{"norm_eps": 1e-05, "qk_norm": false, "extras": ["capped logits"], "init_std_qkv": 0.04, "init_std_o": 0.0112, "init_std_down": 0.00499, "lr_head": 0.00972, "decay_fraction": 1.0, "seq_len": 384, "dataset": "wikipedia_en"}
Each number is 500 + 40 x the weight over its row's rms, rounded and kept within 0 to 999. Layers, rows and columns count from 0. Numbers have three digits each. The size before them is the row's rms in percent of the matrix's.

# layer 2 attention value, 256x320, rms 0.0605, rows 180-255, columns 160-199
103:488514484456537487452456475532496524511471501496505499434458577513452462481523472483508523517568540521543480571492474498
098:534460521509525528510502431450501422446476520521487509483515471573489501425566504526463545483534554463434537497538457480
088:519498528520492478515500449523480494493533552482432475493538494522469590547509506469518518545603508497450545561514512547
092:511451509481468526530497511442502495507453511483577410419423512470515481492462468514486555418550482465452479493546488467
090:532513485502523496514500554550483525534544523509477497462483582603563469453506477511540494519473504522479483479511481475
099:523532532483489436491479517435472470527474572494554441461497495466507475503521468565478460552502571585473484518491495486
095:557518582472456522518499478509505487535517415456478494495449552460472488550535473536471455515585424538521501492530470531
102:485516603507549495498451501525463501477444503544525467521458614561429494485512502505440495517496531457488504458498493459
100:592479461529549531468516481412519491494518473507468499505427490516469540531558492511486506493487466493536434499477487456
097:482496492507437462463560506510539494496473525444494471489448520544514580526566517507485545465533487486540507502492555505
095:524525537536539549569548500497508457514506540418517507467430511519518452594471498487438519416493556520501562518433506472
106:524481499459510529557506476469521485401496522471510485526490418510521486462459503532463447447477511479522561474461556491
106:500461422567520560537506496507490451526422450526509548587526525511543474447559469495544503611452454489486520486503516567
108:514536488514496477457491506509511517416536473504532575451506483514465522449499487478462539520474502466523479489473505520
113:415529518473440491465499462535487543444487532497477448488457518565525564471468536451533535428506505469543523425502522591
109:494467505466531488469533503436513568480508535543536533488560518485575498489498441550437519543520492477482520529510482419
106:443485478481548527597533521531456560472487491663500489479521477528464518502578519503506580473515500457472433433560463513
106:500425488522479421506521513494512478515547498505468493413442495456468504462534504441491498466480511514534434439462486530
107:486563544484471509460511487468467520509515473439473481556542490483428470511518529499534500571506467485482480522538437446
100:488469538564509544458501493552508472432468459517513506459459579479554480478486480425481445461481454519488520484465467501
108:510492498530508458516488556485509516475536485449455575495472550485398537537484495509483425561466459572550470570571599578
108:536504551508447479465511474508484480521502421475457468578478450519515535492559455506508525566513524535404473545418516478
118:491481476476591533491461487512471443497523510517492527454486461489563554492486481466502504546539463523491506552432567484
100:479424510547471483534525544496509531497499502512462489549502544497473494518496568452551497546518526428517506518446543542
113:515446522458516578524493448512485475525451549486469553549538508568496469601467528469497535534449445450520544485548467515
114:470521509513432482475540519454556410485482496473485461439496509484439492554535483482465515535572473469466477476509491416
112:523491487414484559505527547437466528466584495535480503501483558506510500582579512449530557440495434534540527464524501552
107:490484531515499544464453504496482384506576516511550559589498523462519540471498545502569519472485510426448533521417526477
108:497558503531481463542557576550515500492457513535450508498533497588430535533437603455493468540518499525428492493504496502
112:507541442493508570542483532519496548480538480550480483519471590521462495546474505477504514400493458455381467432485544426
116:500569518518446486475558528488483487492457504512501484540432570438497507486566484492458519555478498566496480533468510498
107:474527457525466456531549498527574548476443412528455492504519500496512569491525517497506498447599485502447462500469496501
110:472435500467520535562436494533483515493503519512599481472479508527487515502497548503526471575475480492493541478548529514
110:497506522481473462477518521495496516424534496520540491509482449525443541556495489479514471505474486428503474529543523462
109:488551525499429535480551513561451505527530465444439461547476502555536549484449512562492528480559486483554533483480478458
100:521506480519517541481443574479493516544466519445492545504551547523482517543440453456542561572515616548453505479529469517
108:508513512478525460540486459552412481503476511565435556546525455444583542431505471500546461470517500553493488508439514511
107:449548458505448477510516519543489544484474539544528518458432499547455491567468510471523492525566448497487548472537422550
103:531615516493451478497471463557445476506521511514520492536483496482545520494535445505522514466507529475498473425424484539
110:494551511463525508449487538525520514498585521508437516496544530516513557515484517500560555507461502481525506418406578507
106:533448537481520455545484462496561505526531590453528468493513512409486489535484494505470584518519514475534598486521441563
104:437490540498495477533464490560478490559500563385571523440442476513512477484426492461500488563441531429511492458498553429
104:439469525487442524470457551514438525506521492527461500446561477530477488512561506566545490517448483491521573567515516504
107:530481485492529504555473500564449466537458476537501532537455428515537571542442531497465489516447416524493452459496470505
104:513416523507490527493504580557491481503516518497465537473453536456519475510575528503465495536581486457542564536417582442
104:450496489482481447507555467404499503494410560529487585417481534545486535590450524447481490505473538458474454447440484508
100:457485508529441528516493494530492537537431523564470564500605529507547515505493513518490524512475470516552574444530516518
102:561476479425585498489457527526486528525598578522509480471580446495590589493518502430474447486452501540466440501470503530
101:492533504506571491511520474473478538537514480528484436543468476536483548494498515516506557498454516449509466503520464452
108:492473426552506441511553461481572537491532527467467473441493505497412444493456468621463468468524560496491428510502471514
103:480475484502452470468522485441591481493514513440451426514558472536554482449490479465458513465562482535498533419520480517
102:510476494504468543440509520449485458394531496563527527485566449547475534511534485539447550529510402509526562527485561475
099:496595533480461486542540520516468443568495509536485537473451494457438429547503512497547436555455469471454522481508510529
100:418518500470512443506520480522495496504516472515471429485495552521499449591462486438566491606496449417481469479514500451
110:520536510469471474543459502484465501509529464508461488462530555446471455456455482422494529495495550459498568507544548495
095:533522516486500452494460492520522441500513458513501500532558527491481479500478551504470487432523472458511458499478545534
103:442481544535530492462507518425548550507534445437563475501532514414546484378488522483527497483480418500544561552498477459
104:513521527517478500499545529466452465444491507571443534487455499429557504522552458533442476551560458486506465459495469528
096:501469493559485415455478548469510508507549506568461506508486485537576525616426536498451516447447468508490489542508413538
104:530446517478478540382540510440573455416522562444490479524512481480554468467505455449430446572461537504554487525524537491
106:576518485456536557527541486513542511507527486464518472510444467499527488484471553479518546498485427521491486430483566527
099:469606429470531603572542520533488548490417497504575545483520545518528520465533492402537579523485508546454541569473504497
104:449502480503495488502514527498469425485562470420476436539480450518510549487508544530487529470460505501427620542524512476
102:488491518477545457487505501452542482502528509499450507496517505457491512478505497439390453481444552525554487486452463429
101:561416525548450577554471484514515504483538513543530484486498499488471440635491554547428479464522456519510465482432488528
101:460612502502510514505516581493524558490524552527468527481510501522461488532425480479472456483543456512467474445467447526
103:516511511563487564448515457421457474562471471456493546507545569481477504533511478509507512444440513525472505466470486440
103:532504532527554498434500490492472543512480492432464469512521543548540484480416511497481489581412506508480503541507528513
101:534522510466457524555548509511488517478557476534512515501498435544523526474533510477596573458521545549549514533501496503
104:509532479533474493586549557474459478461572516539450463505529556515496429593488460530490466492437537484539511458526478542
095:583577456463470491551550504501552534477477489496471482477436532467475478497539450506501472444487442509548486505513499472
096:459489507535523557450549472511521393476561500443510565560555518444476499477534518500500485419505495503359490484610501600
098:477484476515505521495528503543515475548552540522499543557547525487481498493488472558536424511516531488421520522422526497
105:517472440484522557561508539548434525444449501519487493541524512439470549491473502486499510517500531468517422427547511472
106:488484487492521596523507597474473454436476515498518465538454543482485515513489510442473473469531446457566485529555554454
104:500488500417548537562453568487500445523519527513545527524630493490512493449536562557488478474513509576533504604539510488
# layer 2 attention output (transposed), 256x320, rms 0.205, rows 180-255, columns 160-199
099:582514557513491500508486470494534556459483513450530509531544481503508476515528458546462528464480442533513533567515548509
096:498608440538502485534506515515550561449492592480483477561507507529551495561526449518523487525439508500559506501470539492
091:538485471462516533504503454566456460464508506603488508536515461432482466465468516510493449479486493508507487485491502521
088:466505493578486488411460500481526465470522517536452467511531428508588470547514507471498487504490544500541527460506424492
094:480493522448487443449559516512558527524474434408504453465475502455513565575533500465468491550538537454523516469447522428
101:470517526491431446495482463447534586451379437498472516573587467550542522501498548461530518501520497508509472534525538486
093:548552502535482438478440413457544528483449500477481548498497541506482448448542566528489476463452528506463470523442532545
102:467527460536436515451544454547494479559529601513520499486535480507481479526522550484475507366442465548469513533492562526
097:495539434510473503468553470498467520508492529496532472503497552462552532533493481395476544501432586481523511487520444425
095:491463488563470456462523528429514514501503482515446459538510441456598555543483521537490517524498463493541490490552479507
094:483503483556540498539502522532540486482483529510447546489500534532556483512472565521507505442505538518479508533555477553
103:457568443579470522481487549415500497539446468537423454472466500476471525463488547530468497585492485527496475506449515460
109:501517501451439464524519545509484540489543469475557534491464534497523415441459499529486571452548481491480484451552484506
110:468473510487589595524456434473462520468564491451467499512502535493524507421471545517516485529528454535435503443537524506
119:468488463451491517515517494464564524519472517493495481495531474505527469543554491525534505441506508454542569517460527424
112:491546505567553501431445508527521469481520463528488508532498458554502442537474542568499492489465473497574543526486495545
112:487529503465505468447508476489473543557470477448439430510489530474520524464483520432493511471542468517511506501491517519
114:517454510480420591598505562461423457480528419499453536560552537495505472465404456551452534584554507509453527459510515538
110:456485520518567429469502544485507493420489547527470459560544480535542480554559526503517546516522464490509499474571531534
101:534483427493494414545515576540507444544461511492457530473531446502501458520550448516599513573508468502476447478536550516
117:510454525504570496525417499435495473512476463506514482502509484521499502582537473472497493470501583485515511515467459425
108:445501516462539576441555484454494523473445550488518479475483588440488489494432468468478496463485502519490492478492506486
114:449514490456554504440403549472518512434485502498497481516537520498539462485509523498509521493508518492463532497545457547
105:523522521553476549474520516487442548532518494479603518456429427475470489541470469490502557488499428477462551510538492555
113:454561469502535410488396474561519508552424482541490527549486456537500489512478496448541452509437551510541525479472500523
115:496466492483494491467515498516480556498478480518555496458450530547520537538514559529511553548512468564569549500511506594
110:390445531515544527516492477439495514579458532462485462491550460525534514497459554464506477459542502514496517390521465541
113:500476512521543536506499511464504590519516551508589476487519400466475454554505511477440518537526468487515509606433543524
105:472559510488431478457514493549480577520484496523570503517508486440525465569541506559550530512516513435465575476529548501
111:485420520538573500500437573435499487511449508511493531515502473512498540463448561530495496541448471528551491502529509369
110:563510551500459469416516482500513513480505481479486538436500420465480503503467477440597484546499537486453503537554485467
103:505490489428450531466477494509387486543459494402476511436473492585487506581469525492550504482488537460533512398542500510
110:467508529498494485537497492476549500537591494556452514498413496553436514524533515454479487486580497511525465504463462521
110:519442481524493431513518467475534442565456517506594525548549455486513466550536450463450472445472477520514494472565505596
109:523432530425496499500535473465503563453529527489513479567508506473478453511483512495512473573471522506462466484491475508
103:456535516527415548469441470487494512513491454510533449557504438451539460489461506465523475433510425502470451510512501531
110:478585497479596481466494567456512493478553547477549479530485486473526529481525468537503471494513512440434482534520516548
109:520442549461577479576411496496479503544517486453492408567462530465496473509494524552519498455467504520475518531515522465
107:465463515565533480487598540548587533425464423547508522499566443549474527498486500480456548541425499536524523509575450493
111:430520462458526498529542510419599469524448488493538525473600496604481596497473463503457410511473438480475559540492496500
108:518478458548445454532584543478351470510579507539484512583503500550492505498441499553564448530517478503445479532531528485
110:508499470581490484558516494445485494505500474529493461512460462464606484472559458443550511462503483494483493490457480486
105:515550503474571495526543501516581511497474540580445514441497486478453505495483512488531564534478495471516443508519545578
112:498529495479528447448410503576556452524466423494461486498518444488541505472482492533479531397563485481522540464549524531
102:489519570456492490452483436513443596532470514557460465526542442541562525514500508446491525480522510521526462553547579566
101:527463500438559518571433510500544493472529541482491473508479532509508451423591463486421498438487494485529485530521462466
100:581507424521490586560475567545449492526496490471484496468470540484505455441463548469494500516490517515449480484516621572
112:476460471512484488479482571539486542475457498478592477487465464459489486555484467479506526501555425484489556441521514520
101:574438479454481519511455551493505554471518478537602566515501523447540461516514516437508523489547503481587532497486461473
105:435398519486498549463484544507501500435400455547478548523517518528542486477459524503514503393549563499549498485529514464
107:503435560467498536499457519518517568444485553468538515465487526489499438515486419451496447466457475460494467537546480494
103:528559520483468532575444486558557437540484505451504531494473518500515485490522497521563446436590517517463497517491480535
098:445557482474515558469460496526536499443502556481551555475564472495487548433489518564449519409493503491485498509527508526
096:498517455422446561473501515539495415469476564532519518537527422483463593462490518546520516470540594508437434521559410470
109:436426535536475405406503466586582533446444451500457528495513509549478532473503506511548497465494494525507502525542414481
098:534547465507507524490544494550578515529448511542522523441512468473497546509487523498533484454413612528471452456552452394
109:486569527537510502493467495571518506499494385536556478587501477387495517499481436542499493461468510531494484468489552570
109:474481468434500516497533519433483578433483515475465491455470578490458524523510507486541498525503575529497510542421441501
108:471509523462529521505432498499485428500473466541525439529496499556462542512434445496501514548500573526515501536457465483
108:451592471495490515478557444519441463535483452521526427533499543455483459505520534490515547522518503539486473510512493472
103:475529505487560428424475528514521581516442508477454427592549469445485553585592478421533498422500506459562524582497495501
108:588481475496483516496592490506498414470552436452489492508538521528446526521438494534539494533561517543550488435488439449
107:511502490536591444469451578565517471423468485586576434497558518503539469476484441472497572435478512519515502485492461485
101:466503473527525425421520466527478504389524453518550440498508485552479501505571502520467533516522511516482470512540500541
111:515534543460484479462531508498507562498549508422524420529483502491542516467543442411508536523573439438502494545541533507
107:526473486486451443439516525562489514526545503492484522524473487452429486476442465474451565418461480425455530457527508551
100:515562543459496466480452486560460478512498473427491488472483513469452479519490487479526445555530461528535500514483466486
105:594487439536435506496526421466509443528483525599541510469471439456513517574521419448547542501452514494499493517475426526
105:522495448551555477428498496504507459595490492471546527521398469445484526519559535466396433502520545505494552535443443557
107:499534515444532490479490504569540464545554473462536507441500469586494448500498483470576505494528514449436568513451513494
105:512469541544424526466492446504521525555511464538561512485516512524540534567473498525504492528561545498462478562442490575
100:531543433494513440503444417514541490541451495486489488496476457601523518452455454496538526536491614456519478493486537438
096:509515531465468522462516529521478554493520476452482513487454479514503464496541510449564517526493492507524511525535512470
109:499510512558480401495475534469642455565497495510422490563517478461503458473451485497540453406440501507479500524495557522
109:436543415506514517490493483473482438507535527537488582472514402515501475453490530512545507455513555525501498438457472515
098:535513510563487500509481512496521451480439496495424447529512496461515504523431452509564500518465535484471522500489536462
# layer 2 attention query, 256x320, rms 0.0896, rows 192-255, columns 160-199
131:480554525445584430517502562531512492560517507529511496549529535620458497515378459505552485502453492535465465504465504499
137:484583537535516463489602474500495508521533523491512506470566478644459487511445428481479495514424492568551491516514525488
093:481479496417459529556479518557525432557494523513599490516460503503498509491562506513545503450548540524431568521468481522
103:490575527487531529544526547466438447519552441444472469521504473538490583528549463554534497425533451483482476476534545461
093:511497479463531513553408468463514458559476576516503389553464541448504516454520486535457516468473499493457517510554483565
073:461512483499520466548526456485477513526421504492450515481516409429508462575527607536413505436493487479485552538536578523
154:482478468454500550562418465456452465467466480488494462556457496437561491501579594582488544454588512492479574465549489494
105:511497430528586528519425500511542559564516489557537499495474474468593469489499435530443550441490475421520546541521546451
102:347505474481562562476456521473534450531509480544440487486484518600426569533514561539473463477496487473444426456536519523
105:489505557518547485565422566550553485549495473553502540507471487474390413426484432515421494520458473507495547536466534582
103:423510511529468398458473524503544579536529548491516496493553486548533493438463453497483535502581496477515490472433524484
105:492402509547453564475447522484473518538494476526509522520503490476526511460512425481506458535552467599532546557492453434
106:531490507496524532480518452509504545418489508485485506503503507525492497457464534494467495515513537470491499462483516436
097:565486531539537513556555567447447497535485408551455542482478490476453494385433544425488527490510460530546413518538574496
106:479491471530470464535448458539576544572475511488529464474479486480541444468544522525510552514470524536506462452436530527
100:460454548477440520556496537454496486495449520533567533489457436489516454590475471550451526510545515492502495541507453533
105:521463443536486488526508461542471479475545480455541429547509571501546463499528473540515552532587491483551520463513478473
100:518498467475492474519491528521532519577518484429489462470543541467534549485460455538498534495557428459471463444518486445
105:507651488502447512536512542494434537512515469489499516583526471513541520436532455538549517551444455537548441557511510459
105:512492462461491515530471494512543538437447497469485465525507506541461504496475473536398545554533525557456506465477558482
099:480518474554503484444513513435493479500459485524509471514435491474562439449577438463528502519481473572489480559467473438
101:547600491524430504515507497503491474520508516504503501468508487493488519526453445484572479518468513504476476506454562444
099:499469509535499495466523566515443471584502565534459454505503458537471486523563489470547510518519442509487518452470488560
103:443542545495552497538420484521530505560464508559533497519535566469496494515479516442563538499464480479552496541500542549
105:444514435559525491512531520526444472496460505528537568491535515519565544512529453479471515471507530511574460536536469480
101:501494487600517534466469554496540553526497424503526509436481417483526533557527501472442544553503448479506533560457548541
102:499513442440493528399463447547558510522472444458482447459498499455503508485518442589511491534543555525544535526509532524
098:519502546527526444529478490511499491486485460567504547600500519549522582450487477527496502503561568500489507375479455505
107:424491492504536568589559533512483568437505510528547545538438511406485494534502509581486500476557529531555455452423467448
101:490527480495537430495478445475462496483560501535470532447475544527498505478446419508393441487449448510526496521526543525
109:529556523419501531459505497509531491469415511477493557504503435546466493553548536478446547472468522443474526487442553473
102:528531590456531519508436541499526537413518540462458481529511511590514472513478588542489477467458537522500523497493460552
120:530495496578482500484506468507534608435502475544572484493534526515464506581457487531518536484502525524491484474539383519
107:509531521442582495487533417560466393540544547489493525536526472482490488483586524530448522466545514519506524555509573501
124:461579477543520546523485494436454546423411480580512439441548488595463482557492530545556556446489543521507534479558422518
097:598463504521544460462526452545512476553512462501490404565543460514530496476548468478561537570417482455391517531503489423
078:481509480511511481449589474584524444513497387540543520527557503514526484517472491455556487485487462543528497523476549470
113:477593482512500500504496542450485548466461503573538456413564511548459494524454530473527504491411528481515522504507463528
165:551491493523494490467502461502536452546575529460489543510478488437521478478518497507441421556528507471515390524447509492
109:475514495472529531385485489517470490544493522523439494486465429496529483449555547489475464504424404464464463454516556535
104:505542488525524557475505553500498441543527477544511492472530530529577482498549556520493425490498492466453554481527523461
107:562528491517468564544593466445467489475504531518551539519462518492495464522480485485463450468457574448472499444533399564
105:575569462553520500488490453565487553508453457492534519493508450430538528532412541511495501548481514522510466516462513529
110:474531503503554549486555429547529515514492451508510553577490471522496468512495458551584504535480550586470437512507444491
105:549447509506519549505557491537504416551496530518518549477489535459528517438550486511563492476475483509439530518484495516
104:500457539402526541505511494428555481475453552515557504500514503511465478497555530440532532519474532503439486497483457514
104:536501491503496445566468551524528393488540501495509422474518571496478467528415486510471520469475518511494495454522514504
104:542484518488533487537492437476554510492493458418520497557488582487469405424451497503465519557526536534494463508550529464
100:519435543511568496520588531479514497420438444491521499448542496462501465545493513505495484559477488458502478523526553533
106:578518509583513436486514475547496551500598514486445408530448441520478498553532483530500472411501419511548507522494526491
099:497461542549553484493526485437399487505491471560488521487483549515482532465527532525532394484454519464525495494530531461
107:489514508515557460523491543480470445425489515549551539524506496532512557487483513501460456529498558567538507485460492449
098:505501508497446545484511595506506497482464545492493542506493575562499504556486438567529475506443583529537542504489426519
102:489488546466511488515460511471555519459478481450487504585422545542551487446524473488562525465450443537480545478454506543
103:496536506472490414523483520501581490540459535542414494482471472596505527407416560523486527513451507490553481455481499496
104:514462491567566510437538455471505497565480492491528501511496467510509468542538514415553498429503437414490555441470532466
100:488527443487468486412466469503572573433435466548515494516509525516519488551539442527471587520558426492477465497512492555
098:513503494562517423471533545455431528535495504557491465523509459484488486534532501487530528585480440504526486491545550518
102:502494454491520505533563509484401496550498538533493476542501510450527475434482472501445472488443491456508548458531434457
107:532434559492472448606573523468524544472430546529552469517505462500492484455519516508568493493520438514555439460536510509
103:479503432470545489461491514552534429559509514388568553459449483467475528529522473482427509470511519452495512537444587470
101:526467531463517477489537510512467500529526409496490516548571485488490521493524484481492453505522471437522557570489432523
102:444487498514486561576442521498519494564557515525499459561442514436474512446510550492553473511488472525443518531573507616
104:562478475523590532443506551527483572482484457445463495496527410530476509490502453479485481524582461524437487517536500562
# layer 2 attention key, 256x320, rms 0.0934, rows 192-255, columns 160-199
090:539531453477526592439513511452574443489475535456515528561486557512545481510543586494511530437499487459514492498517491441
117:559461574467544549471515576486564523534547437482511544514502428544573487464447451513511444535473463479530464540507457439
193:419471386545496493500465490461454489459458556506458478527498497413431450516539595545521534486470537542475498484525498502
101:528499524477461465508512467533515456447503521492515465513570569539442593418491545553474481460480497528508497543508442524
113:557561526476528514474560524546531527533478489551481537532615488550525490440440422477534492492410559497560506511454464463
116:416521438499486527592454503450443506455439572451528481516442516453478495564523583481506520499505484532461530437508550634
105:552480596436562513535553530545537476539489411537526510493547462585569546474457405512477505538489448478520491540483481461
102:470548542473494426511534541476560523439395451522506477565498492543522581494528540557502545482524395512455535456548536466
105:465433487547427475467524491508478553523506473476529480531491494425577498566479430512553477504478523531480481541488516459
099:485498484472467459412493554457493464498479504529470504514518516470473544462443563580494515537531508526511471511448487454
101:482476477534564532500469510471515488503532525467566541484490540504452486554492463436486447468446513477486447543537445533
113:591512528493460585544557486538445498478530466443499513498515446447465467462503521505511511451541467462447508504518483468
101:530567441492459515492472580467516566531504519511389531486534545569451511490427504581487516497535521447534528491467464445
099:575542550436534463531481447512510520536383523435509561474469539530500511530510500491520429500503504568510502457430583576
105:426507535468478533486533469523517463497536511428482451480487501539489513559496507520554464519517554481537501467491572496
097:549503467473487500410463434478482488448535488505512530521499534523479466406524444516509462483513529462478525508485463486
105:477453440520462413493482508429449385497453545544529474416447565483451524483547540506521507486508597530515429515594471458
096:478469433480554545491517527527536430471484472508527579494502452437491515503450467537446474475480445507523535496464516573
100:459477465488455550439488461482502465465449468505538472421508467569462569481471565459518433497504504526482441486491556442
097:450500568461504507469494480466553508413511517506494563426563540536438463490554469489498494512457510499478496527485540549
104:505542537455532479489494525455511431505528489448509395488572484502494502494457490446510464499450577452457441453532495481
096:503507491466493484565502520485494510515485445539490566481532540416500465457523511439467526503493528446532516553462453526
100:510473528453526555514460485500497462486441555502428537516542489430520498526512512520435483507550573471503495517447485459
098:490490544515515532528553448478539516478480515443504541412475493436492640463528537487531495532515463493473529507520540501
107:530536482523627455429458518486434473585512455500462517497483487539548483518508499519522516521498501523516595513518534502
099:468534539501444396469567453518495483475534523522581512437532497534498469514510508469419482413509598455498511482454513471
102:436464511487456463579530496474487475483501458571553447478454487540436531542571473449493456540511499467548490516480583515
101:484480408475533526531498585565534554458446522493547486542610508505535426602466538568534503541491456518498515539561528516
101:528516500481536584548505520448507529495575544463522524516496461509492450485518473479580486413524560515603491475506555519
106:507460511487515587458507455504510470542530577466526449490502538447511492499454539474530484530516508472521529538549533488
101:516456589476450549557478570458515511556510471480447402465522474544490464544487534487595537453420527447468426524486398539
097:444509496512439494534467566484499424550384553510564494498497544480467425512458523500552508499484519518544463502507483466
091:511486490484545540438441589525452471568501471524515504452481576524584493357469444452502476513484534550498456514473517485
073:416521490483531545568525525474445457512434464558574425495470549508473490489505563558453527476578500408517557533534511502
179:548499597426542478505536492517528503550486492476506536443502566514527526508540377431460482469498467444556562473457515507
098:494520455487547507432560542522447489504462560462518502480515525478466479550545558500497470567447546483511491547494584523
105:444548457521582518504415524507474511481506486618486481487466461512523521558475563557516558411510523423425491574534502499
141:422540390535476484466526505500488527473440464567468450558488424509502503526466542562565532504481505518466510539529498515
112:522509571405549455431526552517549517549476486517462512454470528508544528516510380425538497456471479439522569504466496519
108:506446528497483466542470465519473498506457521509485491394462530521509455540472396442528480473542491549449556487510545477
097:476479475443535521483536481533550458404502520471508487479485485549504508526431518480495477497508448531500487482444480469
099:492512498515533484506481569429487484537567436524459458529486468509563478538535514512540466506462456495405470472510416522
104:469526457471517570441527545500515596557468538461436454434514488417484500518571476560533535494554476458496563580466458523
102:518521447479565419522465488447488469554504518492430493462586547534445503491511530514491537485476470457445518452457483482
100:456411566387539479535501569491457524495511554447479541508506464501469469486491481548503444555513468535484504474439526434
105:448547445586489448450458436467478519439521512542496501473502514488456502507486536498551468509535451521519459443517481472
102:437505477492512500461550597562484532570516560481489514550554548544512580478462499460669578549457473484479451509513481499
101:519596477513520514484462504416500513516460458447481458582437459456444485415479522492450499489557530474554528509500508511
099:555557465566557581439466554504487534556512497593512473527532503478512550555523493510522435527468542450491520552521497525
102:466513503530497472537508525469523538528401490526484468442436537457545486473522512504527520511567517442550480534517504470
095:537470562478476546576488570523475541486486585549523480429487541546539474518448497522542494471541480497532526552559408541
102:561448498507473547523495555526548518433528461512505530484558518557601442439447503464515573456553445441556461465446453501
096:508525565491538581487539513486508538500522540476424496543545508505495458424574541476455466492478452446546499439480565521
106:525493469506508514533495514503410392564446499461513528508475494526518524508491510524502420520524472478576486457492487502
102:500479435475540461506484428446484574470444453565477495462534502468515501470425557504529479454521484635463471501505540417
098:501493551500571523552519504444496447570490534516530521457548517469437507468579532505452531463558656497453560578503474481
097:452509477472459536503528539475503501483452433409431562498523559487438531471403465513499478532492562545595543536499452489
093:578524518478492498512470479479487454519494447522516441567535499513550499480427462512504439576548503527521507553484511505
099:494507513514563480585419500479534528490450528565445524488565489604516571514515445501543480500417441481531518472467474485
102:470508442508518493494447603444555517492501546528438520484495481473517470513497492517508494457560473526498527531493500494
100:505514456483417484483466505512522480442498491474533538539486453517534487539511494451476439537493486511488551573395512515
101:475452480530481474496511502502562463522477496500512556505501507478508548522528491479480519532456446550465485487519488467
099:513421499569516571506505520515408441487504453544463534547500511501494455487569534505528482459599482541507522451543517484
104:528511479550482474547467497549515463435460444611464485547481509405497574477415492480512456461514456476517504425520460502
# layer 2 MLP gate, 1280x320, rms 0.097, rows 0-17, columns 160-199
102:507468508551444439497443550441492498475471564440511494432499444548499567473500487538503514502454521474511422563499504412
062:480515509557475521517501556512499459507467469482440511530452528495454526491578437462550494478539477581475488570453511540
095:433462477526536465466538474488494445515410430447517538459567516507510469509500524498525510489529567476472516441513448454
112:451501525506480450499549467473427498450527566488495500480492465498484618543487555568457545528543536489502563495493503442
108:494528545487529517543450476517528477480450528529459496510532522519461468443463452539552444519546523508506490504485531493
107:510563465491484488552472438491405449578517477519458506552526521533574540517407522511561475548470529544498503508468562522
089:492508518506453451536541534468463523549502499459561528473533513497469583545508450586436517513506526502509533516480487598
103:505472468489539480542427483450508520570564510482513538417535453480461465498496532485516494477556544509509512508481477599
106:451510476424507497575538537488548489513469545527556510513485499455491526522540508492463508502564601529479513473483512434
100:538444463552467526548468479517531531516484496454535536440547628486505605499484512527589539511530430494446524485567517537
112:505490524570531428502513516463539504500485527462482511551497473448496511473531471528473460502416548498498582449482477453
070:486484614527450460489499464552437471566506509517544517438454486495403383507479589472503485517497495491511447451558507424
104:499520579453519486529476555518479528516539458568511451481448464526494444405528524588494471492486468481461551470534582527
118:515479529431463495516500552453464544428465551436437491553520491504517547563412576522427466537523461461460494514528485481
111:488543527514519501503441543456507495525504531451438503458503471436531440420520523485466583561551555496461466516550496504
102:540496465568473529484563532516477497445422480516564511469519473432480505537440482461493464534436575509468461535477461444
113:552527570525504489497514505503550485478488523567442473474495497487476439492502506490476454512516551453485484552492471476
092:480493575493435482530543453528411503469545519543488542510526523514498540506522509580470452485449443470445467570514537495
# layer 2 MLP up, 1280x320, rms 0.0994, rows 0-17, columns 160-199
106:598518480466535495547538498510524538455560462529451500524508514446479489523483483485466537506526471581495578543544458546
064:460459505458535498462544435493471483476557550595473536494563475487566446493447567502490541499476529442534505459536439528
093:451475496448438497432541488558462559516455471475530513487575518503510433499512481495509501499429524526566477458515447523
115:415515564482516467476531474510442552413530512424422472468490508481474622545524480524506496568517517540521490466503504475
104:429482490544501450515529512504506501582477447454454477520471448490504565625547562452498489547518509438535487453443528526
114:486479491578527486492484553550473531428475459453528483467568497459477467466547470494467419511451494535496547509483495442
097:561469453468452510496494524522496551512434525467556531501491493538509587471474490501561508524541472527499569618517485547
097:523492494516524493512461433442510454564537534483514484508461467493492506486471422510513457474526470450540484493532537538
104:564554520501495529468436427488492454422504454493520473427503484505461541530449471522445462549483483485511462472497402494
106:521575447492553511462507492528533510505504433497484459580483435504514448501489507574405496460447512381540517502426618486
103:518467552515510498517494511422484565479481538484538487472506523528442401500469471451467564580548564459480486493489507570
070:482455521501495551554478543488455489522480460476524533560558514516500523508495464485497572506508529421495435541481623511
102:516476558393550487574530464526526558396487510479483518608488423498431503478520548499455499511559483434521434600520556448
121:442536533449536518516535539521516505477478601520479514519489514525500450536538512500474477524554499522527487534551471512
107:587539449498466463544440439494539560476486518556478480462514477469429435498427548494532495513519428510514443451559539460
108:502522483491521474492551544494486498509452446562515465479513511429569512470498479490428504486476557485508408440473504507
118:456500532478495463462480537556503505516469523470500516482531566535440542480502564474493538501535525570530513440552445508
091:518471431463501450517499511568484476572506441517508430497489506547548447487500481507507429603469538511499518480562524485
# layer 2 MLP down (transposed), 1280x320, rms 0.0236, rows 0-17, columns 160-199
130:532470478521521522521481519514525508476496442580439488516504548429535412584443556475530512475601484605458517475441498536
074:470502435535475516512486443473489524386550502535530498508518573475537466530501532562524530415508589409483459470538478505
098:528467513453565546538514513450523519467543519581515506577541498470569428514485554510454471424486511477541577571525501502
109:513484524481557522447512465510518519508498515502534500492598505478520486496562442523488485531450523455510539596459479530
100:500551467515425526501573498475567497581518543443494516473514499452513494416491499559496503493553480497446446473547526495
109:439487462523484502499552583398553552402502536483583501476558519519534557497540550624467519538507446437489592509457467567
091:506520516440514493483541543511480541480478548586586550454548517471477530502460486456531518547576480514497512578520475499
095:560551550529521463474475516593560475515474425451506519540465573547541584435535480478502568543536412389525447565472495448
114:609518493481495450503453475523506588504502417524485436440525528520511536431432469520468508484440435486413444450494461481
105:554559489540489531393550490545491489452539475462502489562534375507493437536507460506512543445523490456437535480418541537
107:518489467576508566479458450505451517429520482484513509473556447505478495482468489497520573468538498468470481473507528504
070:464536507590451478551484538465485470570511516472522519558465506532474461460488465464513539487463555492466440529481606518
100:466512480490524560563554471507461546459530492466559426523432523466452450488478476564498472556466489555462444495458479461
125:519525509504515531484519444485500482563492470477470441460531523554540542502528493489502504560497513518464511495494455462
113:541483410520541500496412490556453481455567585553517483441427432461477442456445479479576432542448539551526463463521473458
100:459551496491454522443550400425380470548545497583476427481489508479485468389507536497518601504502494438557466436412487527
112:499524560519484478493430537530542431500479519503454421538514512472445494435514558470479523530445486545519511566538443513
091:550500486486490542534506561482477444495489493505481454516536473450474581543483535515510468547558521510444488453509528529